config.toml
n_layer = 13
d_model = 448
n_head = 7
n_kv_head = 7
head_dim = 64
d_mlp = 1792
vocab_size = 27980
activation = "tanh_gelu"
norm = "layernorm"
norm_place = "pre"
norm_eps = 1e-05
positions = "learned"
qk_norm = false
attn_scale = 0.125
bias = "all"
tie_embeddings = true
parallel_block = false
init = "normal"
init_std_qkv = 0.0239
init_std_o = 0.00469
init_std_up = 0.0239
init_std_down = 0.00469
optimizer = "soap_variant"
lr = 0.00267
beta1 = 0.95
beta2 = 0.95
weight_decay = 0.075
lr_head = 0.0059
grad_clip = 1.0
warmup_steps = 200
schedule = "wsd"
decay_fraction = 0.799
decay_shape = "linear"
final_lr_fraction = 0.02
batch_tokens = 131072
seq_len = 1024
doc_mask = false
train_tokens = 531800000
steps = 4058
dataset = "wikipedia_en"
Each number is 500 + 40 x the weight over the matrix's rms, rounded and kept within 0 to 999. Layers, rows and columns count from 0. Numbers have three digits each.

# layer 10 MLP up, 1792x448, rms 0.0878, rows 1563-1669, columns 192-255
594467516554518518513532470451550590528469543501452548549467540524419493476460480541467478522425546498487556521499552402514434537474519452530491473498472507565518553499456548566494483499505475
556489496531527493474407520484523477488444576440530510470519504523450523498541423464500416434530467540434476464491468461491494500480443484510563504483495496533459455510566477470449516537439502
538448444458503520471520400515518543452554554482500476468526481498549446373547484486495520523540470498486388495559434506526469491515485529524411567459457459562468479542496438490502556517538452
553546502489489448440528481519487500481508555481508543506445506515480466471481503468440466431515499569543604466509530566460573528545511473554513544432476558502543493503505523441525556503523542
521467495502564525545482486534489508469474503523497498534515463449534525522539544442564511534529531433494533484383498497459469488415523526471545503513465441528522511528477428515497501541523518
504515543488464459497485480488500501442517425505432542541611548477518538512436477541577518477496477496490512438419534461473510472525429453511584466450575547441548491498494550488433467447526515
508475473477508543520441520547578484444527461505495537488506433454410458501457532516412512479484521420444533453450566531445488485516536501483461439523531462438547486477437533485436514564454500
547466532518546524557520536497497492469470478523439493460558480490461574473550529533492442487494483482520535464568556505561424541432539495527459458502607540504531495478541544526457447533526422
501494550513457432496466514542444431639533498478464508552504509486529570588491455539499519515486545514511553470513476543539436555485455536439539515469525481486495551458469499493508599520512565
497544479493525543460476514474506538491554487567501471433499540484497498496533515544539575591518479460505516454550438474463450524505602524446532517499511558506488518506549462543484465553506541
534467537533517463504466520542453525589477517508477557457509540488489547411556466519505497466448552502426400520451410562425521513493522590450467529485490567461473497516473531534461468486525458
504551491524480508485503477480519468469512517539493474574516503451451509497441470484536486461459530537491459471489574504507473492480470539474481500511455502498544473469502420600533541547500441
501549544561475459493474494491539474454514511488469574465486504576467542479521572490502515505501476521517451531508496521521584522497593518523532579596516503499436544493518536471498467479551569
451486564464516545532549514474460531518533483479529461532510501507460538478481531479535479533492560495499530498442517431501503488482469454529488538517435548531591493487459568438394467494494507
532520535497492541443530429487438497449513538449481480597560545436477453473509561512462483496507486502460509536536473493505494514479478499569465528439443497510524602414555589379471444465463509
503553550418483539503499499475464480451463500517511538426561473473443495465409511519531457544433446472519492529526480491459485494482559512459542467490528471529555485572566467418465526479415570
437554486490477519550493449477541505451498523524542536546514557529527480504532591480526534555495509550582542487420485499475511484440447537479553487479530539549562489502549500484570483509424563
512502551558550518466490436546433462490493505487533540489398510557425438427502529548542510506552510509477528484431504528417476503440523474518593458491465499478510554503510544472536476562527394
510461509466425502445459527567479433463504440554504513444477535451503474565534489450561537514532492579546498561558494447536486460524458493539516473502498480470490481473535520457534526560450522
518491524500525540517542490497503490489500499474504579477542476478538490501514521470518434445542411471451506420542432579476485445456465472473456408424467466422583495444509502494439483488513524
527427479527452552466506501489572480486500504555509449524451464511548414589542447521522469511509515522458510546500535468496395470538554510494490508520496481486507564429504511537468550455467561
526557524486531501502517405552550493529516530399560485453509569467556459463515526532504520562463438477441520476611471548467517473443504534469510478512471453534442584453463505532522433445517506
471571529485485483487557468529498553472418513509456545519513494513373464449474516498546539541545408463469484512494453498523535554494516534464521472573480523538481451517494446502513455478504462
455504542405499560496443431559537544564510521492528507519533517470554481522530512529518492495533475494488439541464526509554452512408550508502505500421555489499440525538551453454473552500489451
415522416483524475547501607509485543486480466527506561560457492506486451520440506476513534474450465513502463511416514528472477450484472474510408485496504502483537557494499528488576492538485513
561465471465450535541471500493521558498473440447565406470469466473491568503469506475475447512509487460562487569445426481529527451524516511568586476415455449482518454522459532546569470538540513
513532491547524541541474489503524469544485477505506502481461479530493526495543501509411465488484468476535475547471493561490504619521572564448521496577496516450531508485514562467468476506469552
501566505572487529551530512473472542530495508524552445509506556471500524533507480518551546508462462510451498505527540440430490505516484465533414518415508494452485538556525512554526505467488504
486485495459437458490470523517406478452561557531478498463549501453578455503477512459548491501469522567495457498570485423506510489550513533478486523504462453510469444503543524483495564540518502
500525528528519508523549412567447509540552606481498555544480510533488477504518544522511514549535538553478499522512500461496540516551488547557472425474469595557500488553468473529537506472532504
423515522528438516562528440499512461507538556542489426499499467430566446479478503510545498491516526491415480480516572456553577564533522462569535487477561499449515477591479410559455553562553563
529492501452487517499474470548483513515524492437417496468499512605572500498451537518482501455472461533474530444416444503464475498513517505507501571481547430506510593433516524492466557568491460
485481465512399512518480479546548518556513501488504604504496596506460544496489480497498480491496485538490524505502596522544544489473527505454507417465536530452536569475468478537548493496535438
520512529535464528416478512525481546468424545457414430456444479517542487430597483594492500520486527493515508560505478505529417458490476458532487527586441477461491505485548476460572515531431479
459513521475518541515498513455476513473571515463490529483426526492495531404523544477562510503481510521457462453474493561458519517403473552481469542450445502558563450453483488478493497499516519
478519490499539517518473422479535478498499562558459553568501517465480471540491471444473537493550498448486525461541488559507503504506505470446473432509496443511446487464461547493490452537523454
517474523494497493534515442459470514482469548491472481530487411476463468522555432492482437548507511486497542490603479510473474476514506515525515491465473482530534475475479517487508490506457486
532539496523494529448554455530490530453515521499487509480564443425491494423568467500436479450540512506466466529458505522499537491469498459512444515454473453514490522478418566458547438478517510
476508507517511455519498471524511505509520543481465410543459443479531536474544434473464440496498470544509516520501502475532486437475477482461529544497463466459495534515516506482526584516415510
410457461458507546479540392487592410530426426492430549461452477490504477477471515470502508486511511497408514448474502468494522485492414542593448518540411443462497488415425434524528493536516493
483523524462524484505559473547501523508523456405469468516532585535547448520498438516415475450397568514458542517523557526471527562525469466522489559448545586508524542479491531507483518411512460
492552537522489440496492479508526493511458505518565472513509541487528452485491487472499478483503522538485535502513574526492522449493507509476465498549474508534571488497464495490528547504554487
477527561577468465479503522465455515491511511461527491520526533507400519517544525451488498479535511469521521441547536532508491467470482475443483459524450527474503506496440518435552390475542508
550498490496490557462459454510463503578495613506499491520425523485486538515504515484481537544532452427417461429519500528489521480493564508513487468493455441522558579472470586528474517470470512
529506501443478555587538520553453497444523493499485486523517540407577466509512555515574471524455489608448440489442473484467497469445475540485541505429527487447422575496451435491450491563501519
471516515505434502433487529537450482500557469510479562456460455435531480521527541471562516513513507483440518524568480541568441517513478480470434496508512461450461486523552514506510497552508498
588588492528585487495525481507483531517533488455476542488515507476514475515540488527486485550477501447496530557546510525436552533455528534533563547428564419507538575541534424469567511470547431
486451478463520441485528468478492482506491574519525475420453563511532481458541507516463534549497496506471539540427501474469541520523520460437505532449493440503554484475492455478479487474525531
478531546464473534422458509484523535478509467478500575522472473554490558405450508521529495538442542481502486508491526461504517486541420513590531508484455573488494429473531467511432446484500497
462526547514578532544445543483522534550533468548495497458513485555530543527509515410435506557498492542600474471491521461534490510485476476508496567525477526516537532490528512501463455540495536
501541485517569522569532511498530551487545473389417501463509502473472536423481506480501511421502542451522467574541502527457488485488521506529470547580540582537512515409489501426535505562492530
547465576472529537533464557509527496487522506531477520551538533497621535535514585552509503499519480527477556606493502521513485514521501549564568525489527529458562470571484462422498567487567499
524467537527497482475549496532532520566544516451524436499460525467533565514509524510523437568522448545415486572533487485454532575566452539445568483461484540501519461481505460469497544478539531
405510509462571540497458491494539513478433489475527438437415503506532478504454496510487408598537547516459445553533512523420496500445455483469475491531508469401482499452498437490496501481476517
407506512521539474443473436537444471529546447414538504446497451514507478502524507479485530588402501485407517519488490465437503412489422489482543490439402435484449493512446579484505526485572607
478532530509535566490511530542500452599469439528533579476497492582491424495545493501517566451533470487575544491389460516450495528400462485503428483456481502470456474511384455506514484456396480
504569514457497479469399466489403555506523483476499568468449509565514466510490465518516455520456475557438502508451505440513500485483546470536497509439522452478513475498476452514496531508493567
457524507482568490517563528543492467462482481471527543529488591495453499454512531475459412528521550483508523525544466486499450494487577466540528532475489538532390443507540469514507558443484460
503469557509565494531512494463527479463516535514487530450495538449537492484511573482514525551519475538544497510418441521500491476523450492551573512503507563538493569480526508467529497579459534
490479495450540526425454558478481511488501511553467492437515476480512537551468515500487476545456478454546465489563493460463459444465461545505472492423473483576396488492442432454486458546419532
483504457489563529484473504580541467517568500565446476488520510478493480527566519535576457488457478513430486500474534418512486495469534495525447489570561621456564575510491534499555569466558501
527441565554556520488551512429491503438518586526489501461574555483569460526537404484617506501449389551561499484523500473466538495471465533461567543503497553611494545577468486527516450488451459
510487443551476575418504452476464478572445487517487501512481494458540442463540570490473478483536568487447454486466527395452530564476512517465470576541488442463478518459568548527522574536494514
505485546465468525451479502550464576474537469417502553486481478469529493483518483513500482487521644480467438374560477502510476505483467477534536606474554536576417487485451425446487489537534518
505484471576544480458447478446534476477534543515501564465467447513585518550554532479461518431559565531592597521439421524447468490468434531465532520532530482489586539503420588546540568509527519
470493494463528400516536462488622547624513498448491426484489449531594493569522550522453477530467510490612509491452528530572474530507492531487508431536550516530508603569430423522455549471541501
520552503484492505540497522548572513511495591490572563566555465568552563512609547599586634603480503501529550517518533530545530585511564470547518555476425537564555560490539464507472577556483491
555587482450494505480498514469518486535486466476515431503469583491512481506477538447461544483391488496488551574465523562519499559430478461522481473477516495566551524487477538458464509452402463
527474495490483491442528552464555528520501520335467511543502448503515454535521502461514544547474536480533459554472547522495583599484551529514491560505481568582527563532482505533518506508482539
472532472463523569623509577562502490523463475468536468542481489539553496497495532557490456472583536543505510556473458548432454504495449541512509413458419479520484477499518487550524511518507519
513584520504432513492472491580499515406460555499434492496425509533537517470431462476538501448466482509420537453561507500513535547481546489487449454408485506479494487513478490509438449411524536
428522533527483524534535527522584576443571582469447506537502414533500558568497473530465534539513546518556533503431510494482511498483415533505510549577536520553489458550469412470487471547553514
472513463523493491529418466556495456528529438525458476524521441516489500523518446525492537510508484429509495477490470412555498509517528485498426532463469511434443517522520520502532383465456457
477521497551571468532626454584528487478460509477506476536524504508497478436493538511530496497454424518526476517435494488478480561521467461510513522505490486532505506521500513465484555525509493
523518531459468481530471450475483516480519607492510501514445489467460518545489536422540497516496468550463433514509537430527516522524491583527517527476461541538492519471464509542418547509501524
552516516579541507461452449438493549528521578514524549506447480565490553496580471517584446507552502540474467567576508519531605603470494529472520492497544502487559527549462526495479488584536554
495547446478566504540489569559458510435509464443541525494525385513502507434482510487459500517508478567481521464505508507505468465513505510452472485486481493431491586491434462516479499554459504
441559547448473519542539413515519480495554480575486509463595480447438490529472489514455489488503502523469450515508527536466517509503488554507556482505513533532535493483524482478529448491441515
510511498482552464538521504544490429521502496523494507490496434514491472508532547439440542489544487419521473553505515511466503458469537463531493495472493485465524527519484518475540554521509525
518524521526502518456513560455479429497433467447533550476512438478501514542481450577533529489551529523502510486576490425514526498483505505466455545546494558477529486515463533475489525461457459
516482476507550455557512507490494493486505412505496518520504527487516532556475516600556526519529531500529555507511467507490381463517532530543427460514509485463513476504539492503534514507514411
554454498500507593525514532514459485549492470496458555398457503558524471494470492559576534490477427490491508539470547501461412547431419491501514478490568526497429559515529530524494501422476506
454453495560464527542520469437531539475545495527460526439551578490430526483557546511439476505578498501551435526543531431548474471424453469553486437388525554445450511469475433472614446518474487
536537482504531484512489485489544504497519605530485495443503531506511494508485512522483458525554513577487504563518537474514473536560529453579551492602509523545471548448571427504604557588491549
534394487507588529458467490499409425508494523537401449486456441495447461477537478516475496490435494436505583519397519491465468522489448469509524507597513469475469432524514479432516507590430462
599466434426501463456517515548541520523536496582474472586561541603460531455509449559475541478532542504511427532472558471510500524518464490503477521579558449466433517465496467530533555529506472
490549469537453535595611500513555476463502511486524538496478496468510529538525502521494575478504476512508481524455514416435473501484475529513536481509452442426514466445437556483472461473469388
444596454479605436477477485574484593464534496505461478456511483455526535557494440506518584509500517489437552506581501528539559494513423518601463505490460590553532527469534482517494517582472532
476417460522473522493536463454497554461494496479465457562517449576518516518532522536521560478507498488540470466511525540531510469448443511496501505580514576554400489487529514507473558494455497
481476483518526529510535508514459547459506473524502502500476514490507467447503495476469415573447537466572526526508532475536515623489516455470505427448514505490512463525468529418507475486528512
488535514423504553509470414494508534497492439515477491479522553469557454456497467415497464502568450632465535498514503509453526527497474468515469498498528481503494492452550476485490544484498550
511475556538457497467500413574450535522469514457538509557472508567554498470485489502546532436489528501479515520506514547457492548494551510567545495492533478451506528548552500498476452472466449
492538415520525539446498473503512531497476517471443489497489451608469443495508490471477464455564450584496511586491451525528532468489462519522470521515497483481545445495525475508408497538515450
488427430429571549490493508452509571575402523499523483452477493548458489491519566448423530474524487433493525459539505350452582495459460479546492457415435471527476533557467518533510526547522521
537468519531529493481505498582497502496462482525521480449461472556413466564517491521513526540479503436469500510495493468570488500428506494532438501501471540443478484493549501521498571460509419
568503499477507518487515501554501522551502588517452520441517468495486466512562522505533484422516552539515482482509576585549585537468478476545437456475433493476526533520497536563458545460489483
480486523432500504504487508556469546448470512454543489468498472488496459474475506451451505494460511497496532521426496462516536518478481514397439541491531442500533483554504555570538542509481523
518433550497554479542479566520518451501536514507475550486527444558515506500482481480527456416511543538516554439481553567471496505512460493557477533549446558546459462526450517512531494531397480
553411535485495448464540490511525440479468470445512498490474539473475585533540535498546561465485507464480536527519412503463466499497444413513500472475447490525458453521480485524418457411384477
584498489516555510493432481587539501458528551488521497526503527544502564476436563507491483526492440509539566457524530472579572543503430503427601524529512495435494493559490489584486536542556492
507503513484472512497546520496506444490468507477447477564477524490502496558558474460492521587473507515474464489542542444491503446534424519462524490484509519483481510489547598487501528474460458
518439540545519525470513485513531574414509418610512468569448460496495514547506516507483537512483504452487477553605534481445445536491529518426481501500547506445526499504469448470512596492499495
450390507476505498619427506554535477557435456507475485474566412495436459461501456467451443571388480501559546465582540545457519447451516557410454418508549498518470520458533530563516534523558524
532518469467541556465561472552479503555442535503471454474469536473495498479448483525445577500473525485510532479462506461470537567516450513537473501535509461525534463505510497470419449510534515
402499493455567501481464509556452442529494497421516512585528562584422573474474512491480437506511528518528540528586545497462454458510509507497485538451493495537446534488418550414467477426529488
544432484538496477495549520453495525519532456460523549534562563484585493519499470556488521494527529547455549534462517587486558527488535459473593540558455498524535481521504518542544486526481447
470515493553415474569474513445506469545549510549495487541466550401551460509457489460475503504493532436520491470433489562515481482427505474478488505446540481471489537476511510487482528513489495
# layer 10 MLP down (transposed), 1792x448, rms 0.098, rows 1563-1669, columns 192-255
522526518446470490502532502434476511590497475483536516544519498512487489490500500627503467509458458435488530507617496521502533517412532527510491519501471468487518543504512552478521437525521580
461477542556519568479483491468532550475511568523538487458516517508505483531533529543527585531508520520526466511551494560493537453467575546491439485558549475501538515477494498496527529498530435
484502546608509499514602532438490465481543493482542503489531477595513557418456544523588549494544503494557517522539461591574536440495551493486489513511596499458462549507536492486534541510522473
550480409494523530528558510469476514477516474552469433451460471491528498438559560381485480556439482510480508499575510498530530485496474487488498501563474476528468472482398524466479591486495492
512553540567506468480557525509523499505538477513488481505519498534489563518542470444526494494458500498546490532489475543498468472476496532537499572531575482473454506477544539524513475525563506
562477517576465419525526532530517492546482521466597548545536516479492478484503546548466531516510468454473584596484408462449495564513636448491497537455492528592559562433576522494463577507505479
409525526519459473512491416450470467471434455463474534531440491513578421501546518465570513508563577432492471523531545523512553435499560467467543456527449484508499568444524469500530502530445535
480498574509481519451511510521507526515537582540496570422555478507479530490494477546539499471416596483548459517551523496581532482517520502508468516513485540517512452554503496465505497524511460
531476524535565562523455530563548488481474538553521529501578493523544459451517577509517489486594513545451547521406532509476515521541542544501494518563502528551539503494449482464503552519543484
467474431510526453494534476502445504418508518551492485569510517519482530511562536555500534504548464551463533470475486510553460493566535543510526520533470580517512497504559527444497498522484467
459513426537472520451415545545481543496513465482493541510470549519452522568523485500438372505460446516478458491569504442532555537526509501484549501432524553590543492443531537526541443498441488
554545475517561604464528529480590470492480539474481485556492485551491539525496506495540561521469537514462526513429511479424506429459489559491547514507494480419396498474475562481552497507516464
529471512507520501518504500517502505549466506490460474498476547545471461522506464432498489548477482532430483438489475445464486453458484538565496459501458478486509480535533459545471510541574484
445485479485522501480489511490569458544460544505470517434498477532471542526469512487533501464474434496517477516543614532542514525523570483517475549538514493526528530460434442558454532384473475
546427542474489493489556515471477462480518578541531515459520474543491527503491578534474508504444568534548458504504467523534544490505483545488504445519555445471496497487509459479555437505479536
524515561477522460513506403514508535520491453566508508542465519493493486483520494558516536489538518498533474550408521511525489495532455597527553535469514508454490475521483471575534456510461516
501521552589526501474450520479496507494534466510550484550498579504567592514510510531477522576444474514601528505531549568544505520466512491525533505487545563484488529522524471530487549487630505
508521453491477456473495545520530487482463582592437498448545513520516505482515430560416586489551495455521530526468476538483522537492563544466472530594466504588508542570496520503480473455576563
495496520599513541535521457553549570517530546449468516503528483474554540483509497495513541453496558430449504517530529493529534464445460454506491459470457416505515445502527483524506462410532519
536498511525426393534581504502528458448477551524478579472484455531542548524534510448486482578468457541517474485495398557437531529490477545458544466498529556515537475516534553507505488572469559
447476524544484490539537437510510525501480502507521435463512516543457506538499469508559583463530542482545537523405468533557556446527470569519493521449486516518536504515519518475545489515495507
494492503480359546462532490514489500552530456515530443485502521505533549532524433624485537536490501519467437481513542465602551496475483488495563484563548535545489571565481546427475568440484534
483504506454537477479490577477546497547463505584541495482551554532539555438535516549511505467482470515518552463533559563482510468523580436509564515507503476487487535432586483499452559484511542
489616459548488463455486480518507486408526479477528465477517533526453379452549493484463535488531531531520552532487607542472418475559544502452492506511587567531449586464475479511505462503487441
457537554548522372535525529534504429524455576497538573542501444475454523531519492547532537506509543469487562472425525459507532490548527483508433571480556487464463509426528532528556532482537461
472533498506541562543556498501501530493536528515545473530482492503474503508472500477531479507560545503449551446557551534524490523424483533523509488578540525529461502503522528444488529437541517
487494503485502516498537538521476529544572453567432467556448562516523534486473537526527557470522523536542484489542478551529536500553423563499462549482485524478555535540494484507475506524539515
566531509502416537526569557511484481480523523501526476436491524505579435435474567443547501427463496527463445529474497481504498536478462494456478531550495507434466505561483458505472526467471474
477573524549450460498531483463529549516434482537451476495560539536513495473454472552496487538460528504522565527580472494499487556496519563488490626521517556467451432517529592559526435497450481
515497477476503461493526540479483534530549541518457522530579515533514478504481553539578476483504464498487540519401554522514476509472520486511461528449547478478518387552547552572524558504558540
502514554549494549527603486543467457484440438582468518481453461501428577549522491512507536526505454504529494443471539587502492498532463399561491469602450525550474535509575429498570515522559414
544480521499512563548502572554468512530533475520436476541497482478567511516506495597545494506543455529511581466497460532528512484564475498417526384524529430501584502527579571515432445550496482
497586527474522530535492496472493522506526543544474509500553502562551438526534472516480508517451499488560583535498513575563576457531516483461490566525429472524548494411471488593491542573558536
491507426432480480517422468477530481491520468529486437447488540445540398529503531448508495478497504478505525504472481437443576538475486550459525554409520548476496468535472537522475538458550539
482518517543484451413494494500553494528416546555536461487470536554452534466491440499489525485512499478497506489517456507566531493573498532515487488488450523547493579507576583480565549485517542
465476521465455441486529490502550542491492464553539376601438451500536603457479520478508530600487448514540437532516479499481493507516557493526538472500534485506521512491582482497508525531460525
519499538457464477445522502478500509468519477547519538485612442526502471457484537495466464479541552493452465483425508550542505497445452478563467517466460439539489536503559547480569452589519499
451457496488536564545516430450451506470502504551527495455477547571536473553490490600537487502479453478558555509547515583499506456457550485535543495512503487444521509503483493532502495520551412
556518537450476508504463519491533537468458508469525473485584515480529544470573565510502471512476512533546434602536508451512502560505505541543469521524507441486537529507512457474431540582522451
479565498585464492489451468428527508465505441447518520479528515624497487536468444559481544476430480509555496547557495559466565458500512457523520511509526533521501437483570541493518526518526453
581514517513594438449552483463470505544591396591410527546466528527541510551479436501523420552391441501381542529506575509445510408513527465437511444453495526508511470533603447529488629449538460
475512517553490490536559557551519500537530499509491515548506514515483554457507505530492542456503450489497512552543531535526445495543531512493498513522527482566510469496481484425453471519599438
550512489493504461479495544540563520528491487570595521462503477516549532536460500401505501462533507489491502554516484487530496528466547438560497534541542529559484461494532499486476564493518462
468496564535496473530593502527494543452517510528554451492535536514535505360502539512526494478533479529527426548500589595460539540533545488502614449562498553499500474526547522532537435533561497
496536488490512529471421513554538528499502473512537480489516528537455530459491546435511454503514508511492442527555454512458480537507536450578545492516572539524489500572549545504529497533524497
496521481537508532517513527500450568553505505475549543484481535510524479468503441561521492549493454544493542376577416554531493523488535487498544506467521559580471497458510524529511530457560470
608390574502463465505464452514448545526431542596525535509485523526466477504458572467468507500553405500478519482493459507464526538518506509587569510541482483482516430500473538512532507488520534
523500519456551483433555577460519486526522556543531561534501441529478487490463508511504495534526553462470554490524496521502492464549490507537509497542517490547525508525564437524446555526501499
538513510481513525526486534494510477465471487451549488503462595477439507527573543512458494462410518466468478501582491497552420499520558435443510521539487507447489595467497546576577469512514503
494419473494476532527552490497471486456477483415485596534534488457471470428491512453486495494513538563486512495465501572479538507518513435436483495473477478498454468414549556482480497456472488
387513501476501517571537555478497473545538514543539537489500556505502547524507510582495520466502523513495531474536511513535533437507469547516467483502478481525569458527614514517516426481457453
524540510510545467493561469504478484477507500424519502481540531505464539470471497410502498511519516475560470484451537505528480577522488506537399501486474451578470521517547562546537487496472537
487519549522477508422494516544521481494519515483572476519544559514526474504512471557527491502538467526481522514493487593577497570467534525504505523514489485550470490500587527528523511558521434
511466486443494461513548518488458485417434523540544522565421493525426531505499487501521468572506520516503551422483559540499463487568527496523581533410495511523488512553500539546495528537536459
539473536460488538501627453468540565462543438571485483481501554539499486507513446544474520465479475535558526545500484508527499530458489583455527508494535482522483447481479447524487514499464566
471591532537537512546494521530470498482539595489548417556533495501526517509494558504569567530465490564497518501526513559536550480586466503474537542570514558491487526495477508469558482495505544
504497533490459489524461484446460529470529532529498463481434475617488562534545428597539518523551466505562471562566534473493604536544541518501493525515493483496414499514518554492478521502622434
445545498513514477514493487505456443549465498472458538471487568427535470519432492548460520459504520454441558500482484448541427499509508473546489567543529551501563502467429523471504505523423528
474500505487540560501558522561436484498492480463529473430495519482450574494473403368474457533540532543503419561590578458515425458489523482469493483469553513517492433543545447457484515534499474
469509525461531529519547562556499627486536514555528432495526583580503506432526550472444569538517458513475603451533572598553532519446474564462576494561556522540479469446475540513481415531567502
510528482489546482528509469481495525544602450582511424498535500518502470526572450561580588455502530528496478581454525482481516484459510439494574526455586504472499493552511503486510456471632487
499447416502443560491515486457517455534498470494436434501531500468471528514467461479505476472528516519520488485490467454492560513489521500511442496462473470484503496481514524502482572465530515
486432527475451487512452536519507507464615509527593557570492501540545509466578516477485522448487535443500493457552483555476501449465593561478505522470507528489493421520482496443480562458491465
490491512590553468450520509443477528486514525475461482551489515527395579472462496545589470530479468454543500478495551511523537470527476587511539486534472496563446442558524455591483486455507584
497499432537471528527494548475568489489566548554459545498524489556494516508503523459441515521548513484513469493493482525541513488519460460488509556530515493531516498512485470526476539480517485
525525512493493508525545476541517503474530496587416527508563537548583510529551575551441503433513442463517547554534523576496582469507557560450485472491526565528566461490490469542521456416535519
492520415504532521576474489401552542468510487448479548480496572433518457486480507624464522458494421530504544492495458448430446496539512519576535578523535448556543434477549510559546516475567523
549471487523480465484513485568498504525510530433468434539539575506550514525528434563519496518488443518555518557537539579497487530489571542518503519510507531521479534502519521564470540549553470
457500527546493532547554539512510526509481530558559485524525481505552527511536476450477473424454529506476488563508501505583514479455560474453583512473496473488508470441550501464467531531522459
533530538537467469452510474565510446435562533482519530483503483524489519464490498517447519462453448548458534543448517576549537511502601532519509430558519522529504507486511499498499603552489529
507447447540516557509543508514500451602532478439453471464451463389469473463466514466495474510518520525537500577477509510493535488485534575518471511524456494494511502518490498469443534417429612
524542480517460517507501456516496517420542529531592527511481513541542472582541549439535520543527502449508490513494535500509535534499484528464457452518480529545498562542500487517537529515514517
512453482456507551538468451494470471523507595516512569534459489487475489441559469546455541479525509539527506500581568539543449524556499465474543506546506435537570534465477512509529548463493481
517516543544520534519505459522568571442554520449535553508481538510496453500532566586515526543493473497562520535521538520584451435476532509514569504532462524470523507541553459579445517517474499
565519537504507506492595502513528513429485486522471554515491505479559476501501467417431496490514509549477519516487459485508458487544435513517488502486522472589552499536644471551508475528473505
509520455494466521568501509487474533537603538499603451534545539531513458435493533601501535558505492537488448444484430463484585491477505534488519605540515511545467459552471582434450524550508502
510540530501510497494536476513508522494497508539517466481471527472513512496440484502526567489516528535564509489511485498490471483463508455532461533516482524481441467549479495462523475429529451
532470464473444468536560457548511547521490455466520440507499461524583538542473475471470487522566420473540511520567617488474577391543517507542577533492473583486503474535574444461573523553517518
475489599458491462473482524537526489504567466527486500553532510486548528504473516442515479504486492504501505526466503488484501508456477541502490492525526512452488556495554574480475553569484495
511470573546486568502452443530501490567512418503434531511522466472501489421507545558427456478466478530521458543438486517488465516523508547596499433483480495523494528503526560503521449520504436
517422480525473441476545558525494471521542507506496584498537508486463474517527425609576573502535474524492495515575505519567508500554557481553484577501507465567502499500501550518535439498482447
478513440430562483444478492571477570502540470513489515520474598488443483580448467388459484541557394506424489553579493456448490506483485546532541532420451501468575481547464540484465497514526577
477561466514488500529562558497534600477534440456441519485423575504523581426481515505464505475505498517463463537522501440541525559530516528502509537573537531486503540521529509538515445469488517
476465514501469465520554484465490459552444505498535517472507524468511526496445530391440540477492484456504496567480476473477462561497519511498516553526494547441488497500506511435417481492510486
466515572571531481542501387490562513553522536536511596461448532454454432561500543555534423617493525511455519444483496484535480573482459575487477459521516491446519450490485506508438532430408463
539505461496468483471450497462492519494513522509534567554498461518508486486500507556543547505643508500435564459465564487466524505497505475523504500472509531511580494507504485642419476541499515
541462426512448489466508454513452518508492496493492507497546473504531509478512482479447510501557515459459469515499508486516470572538487539420479556529509528475427506465479458466490519458449520
469480483534534479520486516521500548527480549505506491457551528472473500545542581468518546518501415534541528507497518461490520467473502556481468474513479503525478533476484500420488482525451531
504432535584491527567580522578513546530494512482538506453488520504461528512500513539486485516489511492507544568550552484480495487448469464503531472503394460494550505479534508533539410510539528
489489480499545459506448513544538573487508511467488485458560488490513564511449517475452522469511428455508491547475499491470529472495514522534440489497491478533464443523461475505481590497507518
479484490520497490469546518506564518427543520502538480469482483527481561540475499425476477455446475480511457488470506525469496522522494494517486495523482484556466496511495436524517464516567458
434552528516512513453510475491497517510495517558475446469522538520523480569483468509458544556524390545483542528559526571493471539438517520527532532573550477523513449513574525507462489507469514
542528549507569515517461586483453434480569514493527445512548474479454540535497485503533396454492518492501550543395535496514521495533513453488541486538503501483514632551616540517481523444559511
463417520558534498502503484445462507550510512504432595481525520547543488504411503541476483585512492568532463541620503396511547522521467583451503548444533504438485534496464477535524507496471542
538481487497548541475497430440535543403536452524499564603514509483475481468502516546521496507486500492567470523436559514519559511466539484454484458557480534594478483486536547439536490584563432
509557460507486450516493471512484481504558487447496514543503555516513538582528617554487597455473493551508446513546528528496471447511500444534484544509496566423538488588479485580440493463598484
507521539586489490520546511439547484507526491564568495488506545532497514492456477532479513521506466478490563508536472491568455485516577494500499571487540533521535566463485583501464453492505504
493435506540563477525476496454545395577537523500445559550467518560578548444509513510458461550565479571542589497526461489620513622484566459572503515441554513524481494468556492490545506549616508
496533445490498495488543528488493486561454504504522512515539543549540575467552462480547460461402548519524510551519586536565522556421456462558560515608472537453497492528485517498529449536514479
489581511496543481518513475484502515575524459481568386634544520465479551485393513529485513559490483498510505470511515423539465512500453499545502439443475554443588573490475556563501544433489541
504467504549562536512524532516517486469521482612418512531511430425539525465513485548441423497469463500492467520494464526450513465488496518454463512566539511433512429509515548517498544505498522
529520465563477446470504434525535450509488524537531507529539485544473505552516511553538467504457524475448522501480542471489507518529524586546522575566549468490517555527507483559492546503497502
522516557496488501518491430456524517494556558573517514473518463474539426528547414462483485449431517449491585531484484524516531537535390460495572496530534540492484541506481476571538553461467500
478571498507498468503538462467577483489455564515632533587520604506467572443510478503521466460543590518492538479523459511543556516546493525604517527492521511512420489546565516538484479540504514
527585495528511498498464528468520516568447493505442502453510563524466512498567473488618481557454496457473462524538528543489457502426501520535436486509432532428450504414484534597597468494538423
442525492538536580510559450464510484515485469483551521522512514483428495595537413580383558543620527505438503526490576512477508446509495537434486505608434573466584464539503507496528490537486370
528497521513511500458542463446517518504513540510515553629503525459528428503515504458438482480538553506552416460494545562497452421518567469547548525535498535436508543486545475457502511570492473